config.toml
n_kv_head = 6
parallel_block = false
init = "normal"
init_std_o = 0.0055
beta2 = 0.95
grad_clip = 1.0
decay_shape = "linear"
batch_tokens = 65536
doc_mask = true
steps = 6145
dataset = "wikipedia_en"
Each number is 500 + 40 x the weight over its row's rms, rounded and kept within 0 to 999. Layers, rows and columns count from 0. Numbers have three digits each. The size before them is the row's rms in percent of the matrix's.

# layer 3 MLP up, 1536x384, rms 0.149, rows 919-986, columns 96-191
113:552563463449458502512458501478501581507454569483517487467513520435519540493488510609489485521476518540499566542467535550563510501474532466504525559500530504526518537516561524424528453542479494489493421439443516519481488489515536558500521535548423470517478478450521523431529526497473488542
095:535540499481408466452514518491559534503512505451476464540445471520465499445427500432452572540497541417476449517558497557522501539582492472465492454542490509479397501546490491531501505441402486526501517471564499496544551562553590469490449530492486490495411471535465498523564504524524460521
106:499526535497475497477490539499518468420565511468442514535531516510393496408473489549540503497539476498495457473505490455510506549495448428510429497579540570508491540535416494499482515472538508548562430444540475534521483487513507523478488563544492500464515548543475487536505483508477495525
094:488494453476510515517495563505501499542581545500520485535518508432476446495410477520501560482518489503531476429452521552513398512554451473522435506463475530433435443492530503402517493469483493446534433504456510516534529547508550432556456501548426516436535528572410520501482527549414437453
108:515531529521507496478503541489495450543597453525389492526505564512468450562545486456517466426514583474559442466528543549434525453512478536509500442589501474534535465468585496527507475478523454466426512493545486436548495505465508467485424476546538536460503469458516525505490447537428557492
095:493497519462441469496495481501519523470506527478537544497573509432510531550508533445477532557435493526508567456554460515569471535524536505475393475460510490489453480434512477522505508460471574564522509443517474522455533524487566514495537429519499434465539438513527467521513505504534456482
098:457476516431523470498513451514452401498458474533497487466451436544469426543485532498588564470512469486543481565510513533520499498542538510497455426495539476486547537541568520509512489552512507450440395476588528474502503405513531514545495463459488472512496459532461505539503473552448460542
109:440457450515485525532502503477446549449499487513499425534514442534497483538523505530482570514515450476548526516446510492554464492520553482519498525490563571523485496515456475542508488537490502614467496471452492480590531582516485577544531494581528408537535484533500512482468536553502482448
094:451497528536469475487590502577456519531439438554533472501551476473476589540478571556505557524552496513493550494450520469575518516551525537456461482486519541486502431486405494548514424496505539494465522608546538480489508553517491502458520455550533509471502624438509544479509505473480540451
094:458540469516523476494500511477484546424449514440547435421544473458478507515499531468498476492521579492532454456548473579478502500521555511508517493455458501428508472497546502533526532477467479517426456486533432495507538432520462427495462547478575492511535438442483580502483522555510475488
092:412513499507473505528585464478514529571426455497464514528466459497445558493557461515467507483498556489465495545478496494491448526455483454413541548513450541495497585523509486510556439533506509541505475537515459420428414527461562531469465502571489543509544578535557502498352454483507520554
095:490426466535499466477490497480510527492497456515503484530464443446456510521515553548510467480524476460456465505575464554499490530518500503484482485476478419502538612495541483541446556487511473657514495512471488460478487488499551457491510513550526498511458488462525494540489499502511497512
092:547566435561537498538514430540506535501564496453506575485577480507524458494462476519480532384535523433493504504535481526459538449464546505533481565496561474498537518530493496485560504464402475517576510561503484567513476548522464419511474546509484528442485419508535469509461499478525459501
104:413499455462489517535538510467522457471582502455495504438442476420530530508538482540560468602494487492454504558560486578467500522495488549459435486529503473540417459546503465515574458469508520503454481462580538468490502542546414492554553528482507468453599516472526539494557582490454461536
122:522507470475565524422520484532495570498508520501469568500450509507466528537380494541504472529424498507524515515428548499485525528526529523466488485525551502474528542505442456571510576448441472506502488493504527416491447534537555479540466573543486426568477498504521412491511502565521507528
113:398479439444507531446483498497440463508493428521491582463509533451457421535473566507471543463438504553486524461521518491499495457462500497468493510569496483500524499505504562515512469490466487482488491428599456432486506548515530508457463501485488481471480499512538498426431530503489499449
097:465473549569549509515573532546502531458515515480524559460468525479491530519484472517598554500546486503496460560541526512468482485447521475483547486425450464476441527508486525548441471436512522460520511480464490497494526577529445470385512478478563477511473469546453512447549532507508542467
095:539542545503454537499547521451506517505518475520463460459439505560464496493473472508514459564420503492536526573512572541486530494518432511477468530496492501488452520553469580480485531523488516478467569479552510454509496528532490572451470488563523469458551542423466478425537517544493525481
100:536431503542432451482511516412531537539517563492480531469508536505506457501555513466433489583542467466529486464471530494505510564551502570571512447529447518486500506507474518483451554500412464431507460491548552516544386537516526472480453486533457546523452460510465522494477438498487495521
102:436565497452551486494544506552537497487516505545511463481490558490464581496510437499501518493478516520442530500579488544521593531464499536586475532486540514565529497510486470500461435532439439415517426449495538483515505579501504499506517500584451514524455582485595435419500490471553490440
102:504451570506496502468480503529536521566468492525499518499468508434528463491506444518479459423519465497536465535501447489459517525530476495526522512508473558535477459448502511536517435567494515451410493485433447512485520511432465587450464480549542475493522493521439469473432492508405515494
091:468543508528473422490475445491453428514495596492560549450542547481497518482510534529444466493508416448489453467478560612506577518511476499471505494573497499514438480460539470501517510504435546522530430524539532441445577605542482542594479490538522497510508536492496355526487463533483473568
105:525414453531552463519498554562469516466496512567486484491466525435559517496523455503526491432529553461558535524427444485552495535491465488509502534457433512510488438496481454541464567496446516506482498520505442447524555521488502533563521497515479531506486602552506530552418471505546517516
108:469492521496566502459558473486515491435514561489509497556502538420455497521467524525472453541455499528482532574520463471463428504447499474508465520454517457535514485509467472482499459454527443462528501458470488543485460437482482465490527459469421509513492500435556462462529519499589519508
099:525477542571459488515473532444560559460580498550496544462522473468489606448547480480582449540507442466545538516495495559543488458464534499482487431559466499527476514491450523577529474467549481512496524489448525497546480483471432483491478529510503448578507428488570460514513457515477475481
101:488472548533499516534492531494433492538516507495506551456503453523457572514515468499477528493579489592474456491484479582515521479564582540493477498480575475461472542560517569562492406537494547479475429505558513524468504497506540472504432524505573544469487486530471501502529542509489511482
093:518500512487505464522532474529546509560472497540517470483529467523483495567530460495521522503438525475535481471477535494578487500458516551473390542576478484402440460500477470483463491455531559463487543442468440525421478537520533464438480549488532538492450498485379474549488465471453474531
095:467520507460556561491491513458489468534491482502448554492458481501448434508497447584525473512517482489441540549500428468505440480483547479452514505518487474568568552576462539516539464509481565549515509483535519486525495466508517451518471504501475503487493427496477480578497548554453486509
100:492468514442468500451575496522484510480520460467517460568461518469500460468447513463449487516561471517472520452498468506473474489486484593508503492562575495477449515542483477506523527548509545529542491490528492516491590448507472416540510524517512522525474569577486556444501450462420509540
095:432515470522425535421471472527480495475567499517498477443463479534487445534495497469481525531483495503504476421541552487496521544614447428511519494466561482410480527517511511539503477560476561510543444491497487474484484540439526462478536473480459520437501501537549549486494505566524503476
106:555454618485557455519501531533552487506517496544501495479452476514509501545502502485477457498482507508552485536513524512494547572528511531519512469442471558568446410522444470443478562465455489540420551447537559467468467445533495516471482512516479503534472508551521582540519538461449503493
095:547467482460451501465560454568499493501500518516475499484480493486581509538499518493545530409474553523485446489447424442496555464433508547544555502503562489494468514475525479563468481508524505476462456530528440446559430521468467499517485472522436455419527475495506444450454536533453497501
095:477527527539560490497478469512512531468505509570498456483447480616542501483483492528516479543467452519502486460456491504502519525486462470537403493463383467524488514475520489526571526533419492468518510509531499528523506542540508483532529631486530522524442484555495519477427502479407541406
098:524424492462534536536520526497511514449412462439546475497508462513467483543571489511552458498465499505496549462456505479511519520476511469506477525532474514471524468481523500559541488557515547530483453534489469471492436452544488534531478471619421527487460525439566420524545446568408546532
100:468498526478491502463465364554521515475535495507505479446498465566522526524535462437523585458564464477501494537547487520512529534467498480471493420429535500458483517546495599482522555518515495523440484444468489496502406507485457494525517527512524437554497549515483534472372516503524488528
110:494487509491549537450464554576434511514548476489445517454516549446509564452499525494577462522492548459517522467490502546484503623441553513430497448475528556548442500510546491510460503493493476437433525501492469462502425530492487538541471414462510453518462468440493499455505530511512551548
095:483478492461480428469459562485511437543441523517512456450467512550525416434516474561462433489531497439522502497389467518534372513447517494551481513457570482549477497441480518444507531550482531551500590505476493455539451552509485488461530519536558513474521536500427483469456544483465510470
096:441508542492514476536501521428529522446560502456473483461555451550527432498507474501470472549572509549528496556546478542540469512490520459478474435552541546514440468499504492513570495525543562505449523471482459390520507512516515501445463523522474458493517501492597568541531494558569452527
096:444429501520469578476498471456526513522525490510492465463424525531487539493485515510550503584384524442511495501484486429504470538492546446513520490507574435539441556514430487476559547409490508516501531481535505528487537470475462479496496537496580524530480498454512482523491502524480570497
102:423512507486488486500504530568487470506592395558477541549394455521540466472530515502508523499467548537538501483524522450534538474481510549467495514392474456557487434524418507486500537539461560505540497500479495493493484533478539495486479466470500472571490499496439580490541507508371565493
092:533446428482604487558581470583520439516476540519522462548533581504444554505483422496509518554512459533546514464503488462512486524545497513510499509481528584492462533474521425501484531584528447584579506392501507478506462529554476546481524499520489482541500483529475555485561550468490479529
091:478471466491476498461460508475482466506552505450518540452485509595449462560514443498495524451530517515480499528496609482417471518536462482476473461496534502569603520447474517621484527495537475439584428541534549435506490493448447479475438577591494458479487522539535483473532499440445465558
099:451496513458442464497551513567539459540562572429480469475500552496529487525534512450482617423551562574453424522498483463536510509534533469511551442496548557544466419488511470496552423587461461522481495465396502486458525473470423434603444481522536523590527486419498496501472514460442529544
098:466473479487519493463564465463465455436438524526492520429511500484479463512489522559543509529519529540447473575481477479493511452483554500467509464576475549497539521515491461490514482477491495501547472479481415575532474516534535411518452495528480407545484484498571479468496397510547515522
102:425474508471538469537491522547485492487565481535446446436566458409468526448521511548496505486493507512518488460508447462566500499514547445433500520444508522511479506549503482526465547513442510428499495446532519532505479469514556549455478571503555482554484524520519465581460463608461592507
106:451527494544450500505507547507596491513497540459476494418550585545468424515479485482495572537466591460515484523464490477474580545538500510490491492560460495506553399526505533529531477460516489453484515502551502534466491482481428430509453470459468435440503484496495503533504543478485490493
102:518498454527377594544563487486515526487530486519473539508570449492495515571481478549552522603526494533541530537515526558540512538497484478564552543529541458477528518548504467514507575521452535464483466523476512546446494489499505493563458493506494458497420517500477514546450533464469477517
101:475451535411480499493494468512495436511523462533494525547494533499489507537473416517510509489492596485519585465511486499525585535447492533495460492432496544534535502437495540474559501503484367493519518491510405475500596458494513546488532574434511511429471504520569538532570386462480444486
091:451441497449559498402525487531509451558562554543503515492471510478511583523477495510487554587502550548416489486488561516511557515504481440455484513569472475565551494491478522551507482556478483450516511495491458571492531457624501477483490477533443442533430484554530516444487519501566530479
101:529531418508510516528468483516460501575473489442529451502456480534533507427538487543523486555530573527481502501507508557541544519502420512487461528473452495544506544557403496463503498494525452503425451477523565510475540443453515498468535514476513459529551539567504476470466495472471445447
094:490574458555561494524504502528427490467473479544505546492487540603483430496432496539539519489453517487505511610529542444590456512491517500500467503468536485496517528569486448539577474440526547508432520527497578464484432536521448456576453538500579428507463465535496484494413425502536481521
103:470524558474485493465432461521542472474537541496539484531484479556498493508514565507443502434486510519358479567507560448495516537595441522523528487528526543432509457497568552448448465536482454547456509535522471491446464464543466420496438473503551502501553518485619467519540444483523458498
113:489466497549487512476530530489481540463523512453444492538451503545561488555553503554475581509516585506473483473491446505485501549549459541545433485460425539529534484551530573568553445547487493467594526527552539456462556584416518492493520503458453503474490501408550492469530506496464507511
088:428427402498455504448508497460520477571545473446534513494463544464441539493437445475437501557527590497535469521506519513531458541505463496544511568489557581482535532445562429491512533406474485517501539494560568580519467484528564564515500482517473509552551580441481588438475498568525482515
117:484548484506539530475490500511517478412497566445480540480535551511439523457465525527498454548490488552456513457488501493511482444524553464536600487607523580598535524511472497474448420546524470516470507441453601437498517511537438574511523547509487493481477467448567481588475459394474499511
085:499519479545482472455521542421444514401479491488430574529418479535549503513457452479512410564525466444545532528455546475453488520524483480474558543538438573506463470482493549593532548559490545521549482501503464503445417547496530493549490497538500502557493484500555457472558509494435545453
102:537530576415549526463517507470496560454450518519499448497452543489542482461531536514542464479394476491563504553376495507529427527510348515516470463427502497471471541541541485538530502493553498507514461516489525478472550499495537468556515460522502505488551571508490535498509476506541444527
099:525520498532467484498447519573480482514464420472502555489436527460484540499457522433524513439526486482502522488450513464473460502520440522524439468470511528501481496515496488548520506497512550536492474503501470514584442477460476488520462457492524489572474495480507510481485479561472522522
098:493482518550556495541460489467560505565571458475443530523487478500492565490503536519456486547492472478534548512377583497474550482452537507512502483548541508485552460488523527510505520461437479507573495487562514518458559524497555471590447586470553512433521595483411526446573495466466533467
093:444496530572496568471494443483579478504553491440469531451501569477516464538505544455502531468474500448536552485537459513537499429482484434515447488518435499519429492502544453438544483497495511507484448472482479443532427533507559519497483518501548479474456509510412463357518461436498441520
092:495492514421520542546422476560569512530534439509517506577499452561516502480550518490544505516552547481543500498452454464491456552518537443489507483523556569457526468430484553536514558475490512545527514467487547502446426474532527447515505465552521497474537534488519472490461500447519519575
089:412503520545495520530485486466449531441540527508505493496558592446473480498523557496471497518340464477451511497393487463630526597579522536475461467504538488501527411556482534418520476555511519511550527512577518456421470474473465492592485549487455523535588493473580489517504573488532531512
104:584562487539477527490502470533460450508525541444528408553554543482433494450541483553506473461509557581571511464411465528433503507430536477495545538506426479579579456510466543475498526444545514489463460458525505486504468527395503485524433521475490504555486484532438480462462519565541491505
123:454479560502532516458546438501567446462481468546577493580489443552540438535493499548488555569535512585501543512459469513465484437460518554550533445444563491536482514508517531452522489449480504486515570460513411434499458514527511513523474477468510485431461517516518479454502513501469534461
095:473557551482454529501522392479541507524488453509510501468503533500513490520553438514455559528541541473469406468533509428501478418465533482489510471460556522415505517475590481470464561485460523471457501565541547486495555494514498508420503522525476541501499473580516555497561458539479521526
115:470529553554397429477504487530521561446520522519521542510516495463483506490462509509453524443501550527513433411417440457498535529463475492513514512532551528480417505553470520501580459561403485535491482526488469533498474538455499511488541465520416477478589518476488485443545488571439461496
102:516502531519510442467482411517538453479527502560508495605480505489493441480486507563482534516479476494495458487513531511475500520427522490484484552499522467515505561518463523518537491458419470504535505486484482409513535540511499459520524526517442515495506526578467469524482408475479513474
098:508539489479519476476496579535479507515533490444472452474446538492554507469511483544480514509486536479583568568525474570473510497497507466526460380500426503523464455538516538516448465485513433463504494487541525491451535476468521445522479605465554479492561528453440433482453447471464464493